Weights of a small transformer language model: no biases in attention or MLP, 11384 steps.
Each number is 200 + 30 x the weight over the matrix's rms, rounded and kept within 0 to 999. Layers, rows and columns count from 0.

# down: layer 4 MLP down (transposed), 384x128, rms 0.104, rows 354-371, columns 0-127
# gate: layer 4 MLP gate, 384x128, rms 0.0856, rows 355-372, columns 0-127
# up: layer 4 MLP up, 384x128, rms 0.0862, rows 355-372, columns 0-127
down354,237,183,155,189,190,175,177,223,214,207,173,236,216,201,210,219,212,268,234,223,157,198,239,202,143,183,246,162,182,202,180,204,195,200,195,217,241,214,227,272,198,219,248,247,263,209,183,195,227,198,208,223,173,189,233,226,236,192,183,214,213,231,244,178,204,237,125,182,179,204,210,179,220,170,176,205,201,215,184,169,194,135,196,192,206,193,185,194,180,218,217,195,223,235,224,205,242,252,153,268,198,219,204,204,124,243,214,219,242,214,231,210,211,234,195,215,181,168,233,185,228,218,174,251,208,182,222,161
gate355,204,165,181,195,223,189,170,189,214,222,215,227,171,235,237,216,203,259,168,158,156,197,223,228,199,212,213,230,217,171,184,185,189,198,248,229,144,197,244,216,157,164,218,149,192,239,181,210,168,203,165,176,187,233,218,193,244,201,219,180,194,195,233,218,210,185,168,276,179,169,221,143,200,177,206,234,199,169,197,151,187,241,205,229,166,144,147,157,144,192,196,172,203,183,218,188,188,196,217,212,193,229,198,175,211,244,198,199,215,223,206,231,158,154,167,195,225,131,221,193,217,226,175,190,220,227,241,238
up355,267,206,210,230,186,210,192,230,229,198,185,241,194,187,230,165,199,165,169,230,167,203,190,192,250,208,205,253,185,144,208,212,166,141,187,250,176,221,253,185,166,144,205,249,150,228,163,219,195,188,170,230,231,222,239,164,210,145,154,204,197,196,220,229,184,174,189,205,224,229,158,225,272,207,235,191,178,247,221,202,200,167,216,218,195,178,223,236,168,252,197,191,193,156,196,170,226,226,237,172,183,291,230,129,161,204,199,153,239,238,183,201,270,153,179,238,195,198,238,198,172,223,211,184,205,169,191,214
down355,228,185,198,199,200,205,163,184,163,207,232,179,195,183,155,171,164,164,155,208,196,208,158,270,218,190,221,212,198,186,219,231,190,209,178,210,190,148,221,204,176,156,157,190,179,203,161,169,262,167,149,223,181,240,205,240,151,180,145,217,179,177,200,177,187,177,137,181,212,178,231,196,256,200,190,204,208,187,175,184,143,205,203,233,192,187,209,223,151,201,196,210,219,222,261,268,197,204,188,153,190,217,193,159,223,209,193,185,165,173,200,223,219,191,238,173,259,181,253,268,201,249,109,153,156,192,202,258
gate356,217,184,174,186,191,200,219,248,220,192,252,153,172,172,211,202,242,193,210,213,237,212,181,182,200,202,196,156,217,191,198,187,191,176,234,239,187,197,216,189,183,196,200,226,201,245,203,189,195,202,207,233,148,211,209,222,147,191,211,206,221,188,155,200,188,244,226,178,197,204,179,203,181,191,181,220,194,182,209,170,196,181,151,211,249,193,209,190,264,196,193,211,190,204,231,179,217,200,208,206,232,228,173,176,213,239,176,196,175,208,225,244,218,166,212,198,174,219,245,172,232,182,169,186,201,167,205,181
up356,217,175,160,234,183,195,212,200,196,165,217,202,179,234,211,172,212,190,163,184,208,196,170,223,140,159,217,221,222,217,169,198,212,206,199,187,209,198,234,200,225,232,250,177,211,180,201,200,180,214,172,222,194,193,222,237,186,203,200,187,228,192,231,190,181,228,189,202,208,178,160,182,220,198,218,229,173,218,204,227,205,207,197,212,209,208,260,162,157,242,182,242,202,222,147,211,195,187,178,208,192,196,160,168,156,212,247,192,205,221,238,184,180,195,191,236,219,255,195,150,166,165,209,170,240,214,209,205
down356,194,220,237,204,198,197,154,176,220,237,178,233,193,152,189,219,186,160,218,194,154,201,209,213,213,244,197,208,184,168,210,205,190,185,206,198,198,176,196,203,194,165,190,189,181,164,225,233,231,217,217,163,232,222,197,160,230,177,189,204,160,217,217,184,206,161,166,230,172,203,246,178,221,196,184,199,235,198,192,178,196,241,260,236,159,161,161,221,177,169,187,191,199,207,205,194,187,233,219,224,200,210,221,235,206,182,209,191,226,186,186,196,203,235,227,180,207,167,197,243,206,240,215,237,193,233,215,211
gate357,219,217,206,236,205,180,189,196,226,248,164,238,246,235,182,219,129,270,166,178,197,154,157,151,248,209,185,208,188,248,181,190,142,152,167,238,211,158,216,273,244,193,220,122,130,151,228,159,146,171,212,185,173,182,269,200,224,220,223,202,220,213,227,190,210,172,229,165,245,150,200,220,148,205,212,165,254,218,195,217,243,229,215,195,188,183,216,241,198,164,201,163,181,277,147,155,206,194,195,230,186,178,197,158,171,150,229,204,130,245,190,193,197,179,233,216,182,186,224,181,112,226,213,217,164,246,213,200
up357,227,151,188,214,174,174,162,157,247,192,228,232,210,188,279,180,195,203,214,190,233,164,156,201,163,163,210,151,190,217,181,257,260,208,233,210,177,174,218,199,257,180,253,183,259,229,201,240,226,158,193,167,192,164,167,182,248,198,186,156,218,242,182,217,234,179,248,209,203,155,218,217,194,218,252,163,195,181,204,184,196,144,237,242,207,186,215,229,247,223,216,221,223,165,139,259,230,194,208,154,157,167,218,136,170,262,225,192,210,223,220,171,203,170,234,200,134,148,208,183,177,177,186,197,168,243,210,150
down357,196,255,216,181,158,254,253,298,206,187,213,199,178,178,204,156,169,177,142,215,168,236,228,154,211,236,134,246,171,179,269,147,234,182,186,214,119,190,216,222,183,124,168,269,226,233,209,169,247,194,195,229,210,187,185,236,167,214,216,224,194,237,257,211,173,191,207,208,176,189,182,156,189,213,180,207,187,227,201,188,155,207,215,218,181,146,180,237,230,193,198,242,188,246,235,202,188,194,232,200,170,208,215,226,230,263,186,235,221,168,137,190,184,302,169,189,205,286,197,201,179,252,195,223,214,203,193,214
gate358,192,261,158,224,203,182,171,175,199,187,217,153,247,181,247,148,159,199,219,224,190,163,189,224,202,223,208,205,234,210,220,225,265,228,194,144,178,199,185,166,175,213,163,210,189,147,197,217,187,226,217,220,263,185,195,185,164,184,162,221,177,209,164,218,165,224,189,162,172,152,258,210,180,219,159,202,192,231,175,151,152,134,212,188,207,221,173,248,243,180,187,243,222,227,250,221,219,198,222,246,213,254,209,200,201,204,158,184,168,246,156,189,178,192,244,196,179,223,259,187,189,212,163,161,203,196,255,227
up358,186,257,208,256,238,221,210,195,190,225,201,214,193,178,173,183,202,198,199,161,219,171,237,214,260,185,171,173,186,177,193,221,163,267,153,196,203,250,167,156,223,254,233,206,173,230,205,184,193,190,247,199,187,149,182,264,185,204,194,202,224,220,234,179,227,217,203,219,187,193,164,233,145,142,265,216,181,206,173,162,147,194,211,251,254,194,212,203,227,235,187,211,151,200,189,222,217,196,182,224,214,216,204,177,197,217,209,218,206,185,211,220,156,216,239,175,247,219,146,190,194,212,230,204,216,186,219,190
down358,231,177,179,184,148,166,252,190,197,185,184,176,128,203,234,183,160,183,217,250,140,199,191,189,196,205,209,195,213,233,214,234,260,157,244,218,238,170,196,198,219,148,197,196,199,165,170,197,229,230,199,196,214,257,178,160,181,227,214,207,188,183,196,215,190,209,180,158,208,158,256,162,211,190,142,241,230,188,170,204,190,224,164,188,165,258,202,169,141,154,212,157,261,128,229,184,185,202,240,191,165,214,205,229,169,169,205,213,212,182,186,191,206,201,219,206,170,157,208,196,235,203,180,196,186,215,176,254
gate359,180,218,200,187,186,188,160,188,203,215,218,227,194,195,206,194,206,204,191,180,166,177,215,239,138,179,205,244,156,170,173,179,186,231,171,176,146,222,206,175,147,208,127,214,196,211,207,175,275,217,208,164,200,255,197,199,216,193,229,265,216,240,181,180,155,225,222,193,227,142,190,218,199,200,201,178,207,210,145,198,164,243,188,186,177,164,153,259,182,139,177,160,176,183,201,183,211,192,227,192,188,170,204,142,241,253,133,205,202,182,200,170,206,204,187,181,230,191,226,226,176,181,170,217,223,219,207,208
up359,154,170,184,187,241,178,165,229,260,188,189,223,186,223,215,227,269,216,219,205,212,169,207,193,195,177,192,228,253,184,286,210,237,203,288,214,228,228,225,191,220,169,182,134,179,167,263,206,194,229,237,184,191,212,168,227,188,207,202,218,174,191,188,206,209,209,183,218,204,209,233,235,207,215,247,225,223,180,178,219,178,137,227,159,214,188,195,243,154,207,186,212,164,120,187,180,270,221,263,156,188,184,197,153,245,221,173,241,149,255,156,185,220,189,243,208,193,198,156,194,176,199,198,178,168,254,220,200
down359,175,163,224,203,104,206,255,235,160,235,227,150,206,222,195,193,254,257,164,206,230,145,185,187,135,220,199,137,224,168,198,182,209,183,186,238,180,182,255,158,214,213,206,181,234,175,199,170,154,151,179,193,183,200,164,194,210,249,162,212,203,216,238,152,159,203,245,199,193,219,175,199,179,244,209,168,207,144,219,238,165,165,182,191,181,186,174,214,230,229,196,199,196,238,184,202,137,180,206,210,199,205,231,184,218,258,264,218,197,239,176,282,121,229,198,175,188,217,224,152,235,186,194,178,212,188,168,219
gate360,142,206,270,180,195,154,223,187,203,167,221,235,198,199,163,163,206,228,206,138,245,195,219,279,190,202,216,215,127,163,202,226,202,151,217,217,219,185,167,194,185,229,221,161,183,195,193,219,152,207,157,184,174,187,137,168,230,206,190,198,199,192,172,220,199,162,203,148,158,194,180,211,221,167,177,173,207,217,160,194,251,170,214,196,184,210,106,218,221,197,178,176,240,137,148,158,243,217,235,230,213,214,175,223,234,225,249,216,237,210,248,210,228,245,261,241,232,173,135,272,143,213,241,212,174,243,153,171
up360,201,217,232,207,147,234,243,194,201,224,205,205,224,225,207,225,195,231,150,244,221,188,137,174,227,176,221,146,239,209,210,246,167,231,210,142,161,243,155,235,249,154,173,185,191,239,183,151,176,192,191,207,145,187,181,230,228,205,206,175,166,189,192,140,229,192,161,225,227,218,212,165,196,229,203,233,147,205,194,211,187,138,193,184,167,203,212,218,188,166,194,194,175,220,238,185,203,182,211,247,204,224,155,166,188,190,177,211,190,211,226,189,264,247,188,234,213,207,196,235,220,240,184,159,164,211,263,298
down360,209,242,273,197,240,171,188,175,214,191,219,217,193,217,130,185,211,178,193,195,212,256,213,282,168,188,215,260,165,221,191,148,189,196,165,196,211,241,183,192,163,190,196,179,179,182,201,217,185,186,202,138,172,185,173,169,193,188,225,229,247,174,191,220,280,261,163,204,181,216,187,151,197,249,220,178,240,256,165,177,217,183,179,210,166,202,163,200,226,202,210,208,202,252,174,175,203,239,186,206,198,188,193,267,221,243,163,199,200,229,200,206,141,193,226,219,189,208,229,155,244,173,232,260,235,164,189,177
gate361,152,214,184,218,201,224,236,197,192,226,199,178,168,177,128,169,250,188,267,243,221,187,243,245,224,253,228,162,193,199,260,193,193,187,199,207,142,229,201,194,135,195,211,179,153,291,184,237,160,238,138,167,202,235,179,188,186,207,245,198,162,201,187,183,221,184,215,199,220,245,258,168,181,261,270,198,188,156,254,199,210,182,223,229,245,150,146,207,174,200,183,203,189,192,193,166,208,177,198,175,206,226,165,204,241,186,191,156,207,217,192,200,200,157,192,243,204,192,150,177,192,197,234,252,213,152,218,162
up361,193,215,197,161,207,241,139,207,196,240,163,159,162,227,193,210,209,252,167,180,202,235,208,181,203,199,201,151,237,151,162,180,244,164,217,233,195,218,222,217,167,194,186,180,175,217,187,231,163,278,192,218,173,250,192,211,206,179,234,201,210,226,247,177,188,202,288,217,178,218,162,178,166,151,204,218,224,208,187,151,206,182,196,194,195,197,152,213,216,239,203,238,178,164,192,240,177,158,190,231,151,191,193,250,216,185,191,142,130,253,205,184,203,306,247,239,151,232,220,188,189,179,240,168,228,202,251,188
down361,188,171,182,226,148,194,180,225,181,185,152,195,181,227,161,223,254,202,186,183,210,207,196,209,185,163,257,126,189,233,190,196,177,234,166,196,235,202,257,175,157,195,172,206,209,148,230,209,203,200,184,227,252,188,228,210,197,205,162,164,188,237,146,200,179,215,198,197,175,221,196,182,168,158,188,212,137,177,249,147,191,249,166,222,224,167,154,234,232,215,205,220,205,170,193,200,173,137,244,157,181,199,131,191,260,270,259,158,163,260,183,201,268,197,215,208,176,228,187,202,230,215,274,271,224,185,179,201
gate362,181,204,217,204,194,207,261,193,188,221,169,221,224,232,218,181,225,150,228,205,213,154,186,167,213,256,156,171,192,181,187,229,230,194,193,185,155,167,233,182,139,163,165,196,193,167,242,249,263,217,182,225,189,181,179,241,176,180,208,160,151,246,182,199,212,165,231,213,177,166,189,187,258,192,200,172,232,179,224,148,211,178,213,251,177,180,192,259,214,225,206,210,225,164,215,246,212,173,248,160,199,266,205,242,174,234,202,203,198,224,190,228,254,197,228,309,201,220,237,212,202,233,193,214,243,229,237,286
up362,170,261,160,104,177,189,247,237,181,160,227,182,208,229,231,143,165,170,137,171,192,211,176,221,211,217,255,194,187,204,192,180,196,200,189,220,193,155,173,194,142,177,197,204,252,174,231,221,213,173,240,183,226,208,237,192,197,184,217,192,222,211,283,178,198,168,228,218,169,178,185,229,179,207,146,173,216,173,189,157,217,220,175,205,209,168,216,178,200,192,171,229,206,218,241,211,173,217,182,210,186,221,165,226,191,205,206,193,135,189,218,203,217,164,217,223,201,226,225,181,179,204,194,205,225,190,197,231
down362,227,205,158,172,209,201,229,198,197,201,228,203,189,239,174,217,194,123,172,191,167,210,157,211,201,209,181,209,219,182,208,177,193,214,204,143,181,140,204,224,201,182,193,183,222,247,187,138,158,221,169,182,179,196,172,241,176,217,188,248,176,211,207,162,224,171,207,256,202,198,209,170,175,205,175,155,195,176,228,217,187,156,219,234,205,205,194,173,242,214,176,218,236,194,210,213,170,188,267,221,232,154,265,185,216,228,237,186,178,236,221,198,174,162,202,198,262,162,249,173,178,192,221,226,196,231,197,178
gate363,184,188,160,231,188,141,230,224,205,251,219,255,169,186,210,167,221,237,238,169,175,175,186,204,183,197,217,190,206,155,215,204,230,200,225,174,205,210,174,183,228,148,171,183,193,253,234,227,235,241,216,206,172,231,204,204,215,155,178,212,180,235,213,197,178,207,205,152,197,190,233,151,151,190,201,174,219,250,206,173,173,157,203,222,182,155,222,214,201,176,191,216,189,193,238,219,200,189,254,199,209,164,219,191,214,195,213,136,171,186,213,231,177,230,209,186,216,148,242,174,202,188,171,216,214,219,190,215
up363,212,121,137,216,198,189,180,188,199,188,232,176,183,240,214,228,174,170,221,154,141,197,182,208,156,183,221,208,236,162,209,187,217,202,222,217,227,168,219,195,182,201,187,192,175,228,240,243,252,229,219,197,179,217,187,185,181,184,184,199,211,240,195,195,228,238,251,155,187,249,175,209,158,169,208,231,225,226,173,179,201,192,189,181,255,234,185,190,243,227,198,199,196,180,243,213,213,176,215,168,226,159,221,209,238,201,180,233,207,204,219,208,175,164,224,205,185,194,203,205,167,182,209,184,224,229,201,222
down363,237,181,231,183,201,234,161,229,180,157,208,203,221,237,241,198,205,177,193,209,198,191,170,198,185,143,223,157,178,211,203,232,227,180,149,220,209,228,192,246,199,200,201,209,217,166,201,252,186,211,216,186,181,199,198,235,182,216,199,193,215,132,210,183,232,156,217,200,228,185,237,240,246,212,189,244,192,241,222,204,170,228,191,208,217,184,185,216,192,219,206,156,174,173,167,178,173,188,163,203,232,230,181,210,210,205,167,204,213,193,194,202,237,169,219,189,161,226,135,214,226,146,210,219,118,183,197,207
gate364,206,178,252,178,199,206,163,223,203,188,233,158,202,167,173,141,202,235,247,162,175,166,204,199,165,197,167,264,206,182,256,223,186,203,249,201,185,179,213,191,176,204,264,184,192,297,209,239,253,190,140,176,216,191,184,180,216,160,198,193,178,196,193,174,233,177,233,184,192,201,229,261,145,224,226,144,184,188,231,210,211,198,219,184,159,197,214,210,200,178,180,170,293,169,194,235,209,225,181,131,216,151,170,183,217,167,188,142,177,222,236,159,170,225,182,168,224,155,213,210,191,250,142,189,234,233,172,173
up364,225,198,178,202,233,183,216,196,172,179,201,190,176,244,233,156,226,179,169,173,235,171,173,203,214,96,182,207,186,199,219,165,203,271,145,237,138,204,239,209,175,178,183,242,240,158,247,214,234,237,224,219,236,203,226,249,226,158,214,223,153,193,162,215,170,187,225,256,180,221,151,171,195,174,208,205,253,139,173,129,196,234,179,181,173,178,211,167,161,280,189,244,134,248,184,194,166,215,147,166,244,205,216,252,266,212,202,213,196,173,143,200,171,221,265,241,180,233,202,140,184,178,192,194,221,179,156,197
down364,187,235,222,226,204,188,181,241,171,220,230,188,195,210,182,220,206,197,160,201,221,188,169,238,148,184,224,232,219,279,224,184,188,211,136,180,151,154,200,181,253,190,215,173,149,205,174,178,150,179,194,187,183,157,140,141,233,239,195,168,231,167,241,253,220,197,155,205,222,177,159,165,185,200,205,194,214,197,174,174,206,224,150,208,238,184,171,264,209,221,144,212,165,201,175,177,188,177,244,190,234,181,188,233,204,181,254,298,219,254,183,231,198,204,202,149,134,233,217,186,175,167,219,222,220,137,268,178
gate365,212,215,137,170,162,197,208,184,197,177,188,148,161,210,216,234,155,263,241,227,187,212,236,175,190,229,192,248,164,213,197,181,172,211,143,189,195,190,188,173,221,169,201,211,217,172,209,145,214,171,214,201,215,205,204,216,185,149,183,246,184,191,176,198,183,207,187,155,196,240,211,179,215,211,133,197,159,196,203,200,150,263,237,204,224,202,174,171,203,220,237,225,142,178,198,190,197,184,219,212,185,242,170,209,140,186,179,201,187,196,208,117,203,157,206,156,252,184,241,209,158,214,205,198,236,180,189,190
up365,190,147,180,193,184,174,195,211,194,191,239,178,242,223,147,211,162,227,246,212,185,215,154,223,234,220,166,175,180,221,200,214,221,229,219,155,217,171,203,216,211,210,217,208,196,249,220,230,241,233,242,215,259,193,164,195,204,192,235,207,198,245,175,201,152,233,142,190,184,186,207,159,180,186,200,220,206,194,189,212,160,215,161,171,210,229,264,240,237,219,240,214,227,200,204,147,221,230,224,192,228,213,194,173,189,176,238,190,216,163,190,221,248,179,198,181,219,200,184,195,205,196,166,180,221,189,220,213
down365,196,229,276,141,211,238,162,188,211,240,186,248,158,195,217,192,244,204,203,154,223,170,179,182,242,181,137,167,187,175,163,218,200,203,204,230,214,209,194,186,192,197,242,192,221,217,160,194,202,165,177,217,167,197,191,207,237,233,173,199,170,200,181,181,211,195,244,255,210,221,204,194,207,205,199,177,250,200,188,161,249,226,219,210,162,173,162,210,164,186,145,228,226,243,219,217,202,170,212,213,196,159,209,209,231,237,170,207,206,225,184,244,183,243,137,224,130,166,231,218,203,182,208,204,224,197,208,223
gate366,183,189,219,199,215,203,168,204,168,182,165,217,209,196,151,262,181,227,169,220,225,169,196,215,203,203,129,207,167,153,218,191,211,272,234,190,174,251,263,189,190,226,205,213,193,158,178,231,192,138,163,219,196,261,214,186,194,177,202,243,227,153,190,175,190,161,229,212,181,204,207,206,239,267,184,166,184,201,206,203,216,183,221,203,216,195,210,286,129,171,175,187,215,231,223,195,166,185,249,228,164,208,181,214,177,214,214,221,174,183,174,200,197,161,124,196,250,237,208,211,160,208,250,238,211,160,220,236
up366,156,141,219,247,253,256,211,208,180,260,181,192,201,219,166,180,210,156,204,239,269,241,195,249,255,231,190,143,217,231,225,203,230,171,184,155,191,194,197,239,224,174,231,163,156,229,163,240,165,217,173,209,175,235,220,193,179,170,158,202,172,180,188,194,285,182,203,146,210,201,242,212,192,213,201,194,237,158,171,186,201,189,174,193,234,202,195,208,221,193,162,163,144,168,215,205,243,217,187,153,204,125,219,188,200,198,207,206,193,199,199,181,220,194,193,227,161,207,185,252,178,207,185,207,141,203,153,179
down366,180,233,178,162,154,147,219,154,217,214,167,275,201,221,152,222,178,200,147,231,207,171,158,263,225,225,126,170,232,214,242,192,184,253,221,173,179,252,262,163,188,175,203,248,200,175,196,163,223,196,202,203,180,280,237,199,118,228,178,181,201,174,197,212,162,194,225,138,213,222,193,196,209,254,209,230,212,225,206,202,125,195,168,188,207,171,187,176,203,245,229,155,232,208,228,210,175,221,179,227,172,186,244,159,226,191,220,207,177,187,166,182,215,209,174,209,223,200,211,208,179,215,202,263,251,173,224,208
gate367,163,198,144,194,183,169,235,188,183,214,227,231,224,237,165,229,166,232,168,208,192,177,201,247,191,233,178,182,194,237,232,201,204,187,194,139,200,136,231,220,197,155,143,216,151,172,183,228,157,186,233,195,187,201,199,188,227,206,199,252,213,242,268,164,225,149,190,183,185,168,209,196,184,141,216,163,192,234,214,232,204,183,196,158,220,191,219,178,217,180,206,167,208,161,163,224,202,220,198,213,210,195,168,204,215,200,267,215,239,208,207,190,171,163,238,186,224,150,212,213,179,232,222,220,179,184,176,154
up367,250,168,138,150,222,202,168,232,241,236,170,214,157,170,206,203,209,225,219,192,167,207,169,197,241,172,201,216,184,175,181,134,224,224,127,226,207,207,189,194,202,192,169,203,219,157,230,192,222,212,259,205,246,187,240,145,222,208,222,227,172,190,189,181,145,231,207,177,218,186,207,175,184,207,200,201,216,235,124,246,219,147,191,203,170,155,201,249,178,208,215,209,252,286,226,248,158,142,216,216,182,218,146,192,191,221,208,244,195,259,188,169,193,218,182,218,158,241,281,213,176,196,243,213,191,225,150,200
down367,199,158,154,166,252,223,246,190,244,225,201,219,189,246,197,221,129,222,218,166,183,182,191,214,197,191,137,204,234,127,166,187,194,149,233,242,198,180,236,197,172,184,213,224,226,246,189,120,212,246,189,105,115,149,191,166,203,212,207,211,169,202,204,138,210,152,193,177,232,224,200,175,229,168,231,205,167,227,174,199,202,146,162,230,180,172,158,222,224,181,196,241,243,213,198,194,236,252,207,223,204,174,205,160,211,218,211,285,195,203,188,185,214,157,156,193,234,213,206,172,203,182,195,200,240,167,201,209
gate368,180,200,180,221,229,238,202,168,213,202,200,225,143,168,200,205,173,215,275,208,223,177,194,273,177,178,203,221,217,170,206,212,218,187,196,191,184,142,236,175,225,238,163,196,85,224,218,167,240,194,212,175,200,198,189,202,185,186,144,183,187,220,169,200,229,213,215,197,199,175,180,233,226,216,212,172,209,174,212,172,164,230,206,222,182,187,217,183,201,203,264,185,210,188,184,236,242,144,201,246,188,186,172,161,184,218,211,216,182,248,266,218,179,203,168,158,191,150,239,200,191,229,158,200,174,225,197,226
up368,174,187,194,182,207,232,208,155,190,222,231,226,217,195,196,190,206,177,141,221,208,214,218,159,176,241,158,161,107,177,168,262,216,238,203,189,109,237,193,202,191,172,164,145,197,229,243,246,148,172,245,205,152,189,201,221,226,200,179,218,205,206,148,185,182,193,173,159,208,274,181,172,191,211,139,194,217,237,209,232,177,228,185,152,197,202,183,195,202,159,164,187,275,211,246,173,203,209,238,206,227,191,168,221,222,162,179,185,250,191,151,194,245,247,249,217,235,233,253,170,227,178,188,201,219,242,177,186
down368,216,188,185,187,180,235,231,154,149,191,187,187,174,166,168,179,162,210,232,241,203,223,199,235,186,190,226,185,192,184,222,234,167,179,179,175,201,176,210,240,197,209,186,207,164,217,215,216,211,204,244,212,184,178,266,209,201,173,199,165,172,146,229,200,256,229,203,190,222,210,199,248,265,189,184,182,183,213,198,224,153,201,134,163,202,245,139,228,212,261,202,124,220,132,136,223,219,176,201,271,195,159,161,151,221,201,200,210,191,205,245,246,217,239,212,210,186,187,215,162,168,217,218,237,221,250,187,183
gate369,197,177,226,196,151,277,203,235,197,198,185,168,182,226,240,218,195,181,224,213,190,213,208,231,245,215,267,166,228,185,214,155,195,143,235,224,160,203,176,215,181,177,210,213,169,235,207,184,171,168,178,192,164,204,243,218,179,171,241,171,237,230,210,185,236,224,202,162,205,224,225,201,223,241,193,221,235,198,234,185,136,193,199,180,166,207,191,232,231,166,188,156,204,214,210,218,228,176,231,211,172,172,155,219,215,223,229,217,159,206,196,176,220,209,207,230,225,176,197,200,185,252,125,215,225,175,205,218
up369,183,168,218,193,178,222,129,202,226,146,209,172,234,139,223,200,203,200,175,194,199,213,187,200,173,180,239,162,200,247,191,204,204,244,207,201,198,199,208,201,226,236,214,209,233,251,212,175,205,215,216,214,225,157,215,169,201,199,133,180,231,139,206,178,211,187,193,185,210,202,231,287,164,205,193,203,152,287,224,176,184,200,203,201,215,184,195,177,205,160,200,184,174,268,219,253,179,191,176,179,194,145,138,210,235,199,191,192,187,178,218,239,251,214,226,214,191,189,191,205,185,225,144,220,191,185,142,201
down369,198,154,165,204,215,218,182,145,237,187,218,202,195,198,181,235,214,224,239,171,208,231,175,162,187,224,180,197,236,210,168,229,168,194,199,163,214,236,195,228,116,179,186,155,234,179,223,160,242,186,215,242,257,206,192,236,170,224,224,175,182,223,170,209,201,195,146,180,232,190,205,157,240,152,217,209,237,206,238,180,222,256,178,169,215,180,204,217,224,240,195,184,193,213,167,158,153,237,168,201,204,155,232,171,199,139,187,223,196,214,205,230,196,204,186,206,244,206,222,250,255,233,194,141,154,177,215,231
gate370,234,224,173,190,199,160,204,211,194,174,204,232,185,243,183,171,163,195,163,177,227,187,184,251,230,174,227,162,142,181,160,201,216,201,163,202,165,177,217,230,184,182,199,197,223,175,204,190,253,227,224,202,230,242,265,159,157,197,182,261,193,214,230,161,200,214,145,182,195,211,188,188,202,210,216,232,229,215,167,183,249,152,192,224,239,193,191,224,213,192,179,216,218,140,170,146,179,222,172,208,211,218,155,166,177,197,176,212,245,185,187,127,188,169,209,169,202,201,263,178,162,200,192,169,208,173,219,181
up370,229,242,158,211,222,197,237,181,174,181,226,226,161,191,237,203,236,230,151,211,200,209,201,220,221,173,169,216,190,211,173,196,129,219,187,265,196,220,197,241,195,198,190,157,249,191,191,202,186,214,255,229,195,250,219,186,192,227,237,172,184,214,213,202,199,169,271,178,196,193,203,185,222,182,178,178,197,163,192,197,183,214,142,278,164,142,211,193,228,200,174,229,262,184,231,219,188,204,198,181,205,177,214,185,216,198,161,192,171,164,204,187,197,194,149,173,189,224,209,176,210,205,207,199,236,206,174,227
down370,211,145,170,199,201,155,173,192,226,181,201,175,207,210,212,235,222,173,259,203,147,219,193,206,177,224,208,188,223,192,198,241,216,198,167,173,217,184,178,161,189,192,218,204,131,236,226,200,221,243,187,208,198,131,135,241,189,190,177,187,234,219,172,181,223,248,157,169,161,186,170,201,224,191,168,203,254,201,235,205,179,200,178,186,221,211,203,221,227,198,225,134,215,214,221,220,255,210,195,150,167,236,171,224,228,205,232,204,227,225,208,214,208,252,213,200,209,196,193,217,235,212,168,175,164,235,194,239
gate371,235,205,250,242,187,143,210,200,261,226,218,225,168,226,132,217,164,243,199,229,178,209,165,235,195,191,159,205,223,189,187,161,192,166,216,209,212,237,211,167,117,219,265,175,195,146,179,237,175,204,149,235,186,165,163,212,138,179,217,177,237,197,205,189,223,166,200,233,201,234,169,174,216,244,203,170,190,212,201,197,246,186,287,208,135,178,239,229,210,180,263,197,197,226,195,168,268,181,188,220,179,181,203,228,230,190,204,219,195,212,170,155,150,208,199,202,201,213,191,208,213,205,129,222,215,227,193,258
up371,200,207,178,203,240,238,207,187,185,216,168,244,190,121,172,176,246,164,203,250,250,208,234,200,279,158,222,170,220,166,240,230,246,230,173,200,161,208,245,160,262,185,183,187,152,250,175,215,198,222,225,199,197,248,184,205,247,209,205,177,231,216,207,219,169,205,185,155,266,215,240,239,213,185,246,179,234,203,222,191,162,174,215,195,241,161,211,179,198,205,203,203,223,167,228,216,239,162,145,194,206,170,235,182,191,222,218,117,241,190,191,219,196,174,199,196,207,209,145,249,199,226,206,230,190,171,200,221
down371,258,197,184,191,164,143,189,241,184,174,154,222,175,201,150,242,153,204,137,205,258,183,212,224,185,213,213,212,229,226,215,157,192,192,178,179,166,251,186,212,134,225,177,175,200,147,197,240,210,142,199,188,198,208,194,163,171,177,256,184,217,200,208,169,176,229,205,165,207,236,222,197,202,255,204,178,188,198,196,259,216,166,206,185,205,194,211,183,186,182,149,190,182,177,170,212,205,225,230,190,164,189,211,186,204,145,194,216,154,220,159,197,174,219,229,158,182,184,258,233,242,148,140,205,231,204,192,220
gate372,158,207,224,164,160,133,115,230,202,256,168,220,204,196,157,250,240,205,239,187,158,228,222,247,227,172,227,210,178,224,189,241,182,175,189,206,209,212,200,203,249,198,167,177,190,187,195,200,167,158,202,223,238,222,223,239,187,226,229,241,191,177,192,233,174,178,184,228,183,173,219,236,257,206,160,208,228,155,154,256,168,209,208,232,196,146,209,266,177,201,242,156,213,181,188,174,210,187,245,196,205,246,198,204,196,154,250,169,88,205,178,190,184,204,185,224,223,185,207,207,172,205,239,224,196,213,159,153
up372,142,226,191,170,178,232,163,217,255,219,184,236,198,258,183,190,237,173,160,220,265,208,245,173,219,257,211,246,160,190,137,144,203,202,165,206,222,234,135,226,181,195,254,185,192,211,245,219,219,225,229,200,197,144,148,225,231,209,224,205,161,228,175,240,228,210,161,221,215,231,238,169,237,218,216,187,205,203,289,204,176,204,202,236,207,158,188,163,195,153,185,232,228,234,214,177,173,236,145,167,215,232,181,239,199,138,234,223,178,184,199,214,218,179,188,190,229,154,201,232,212,194,217,220,173,220,212,187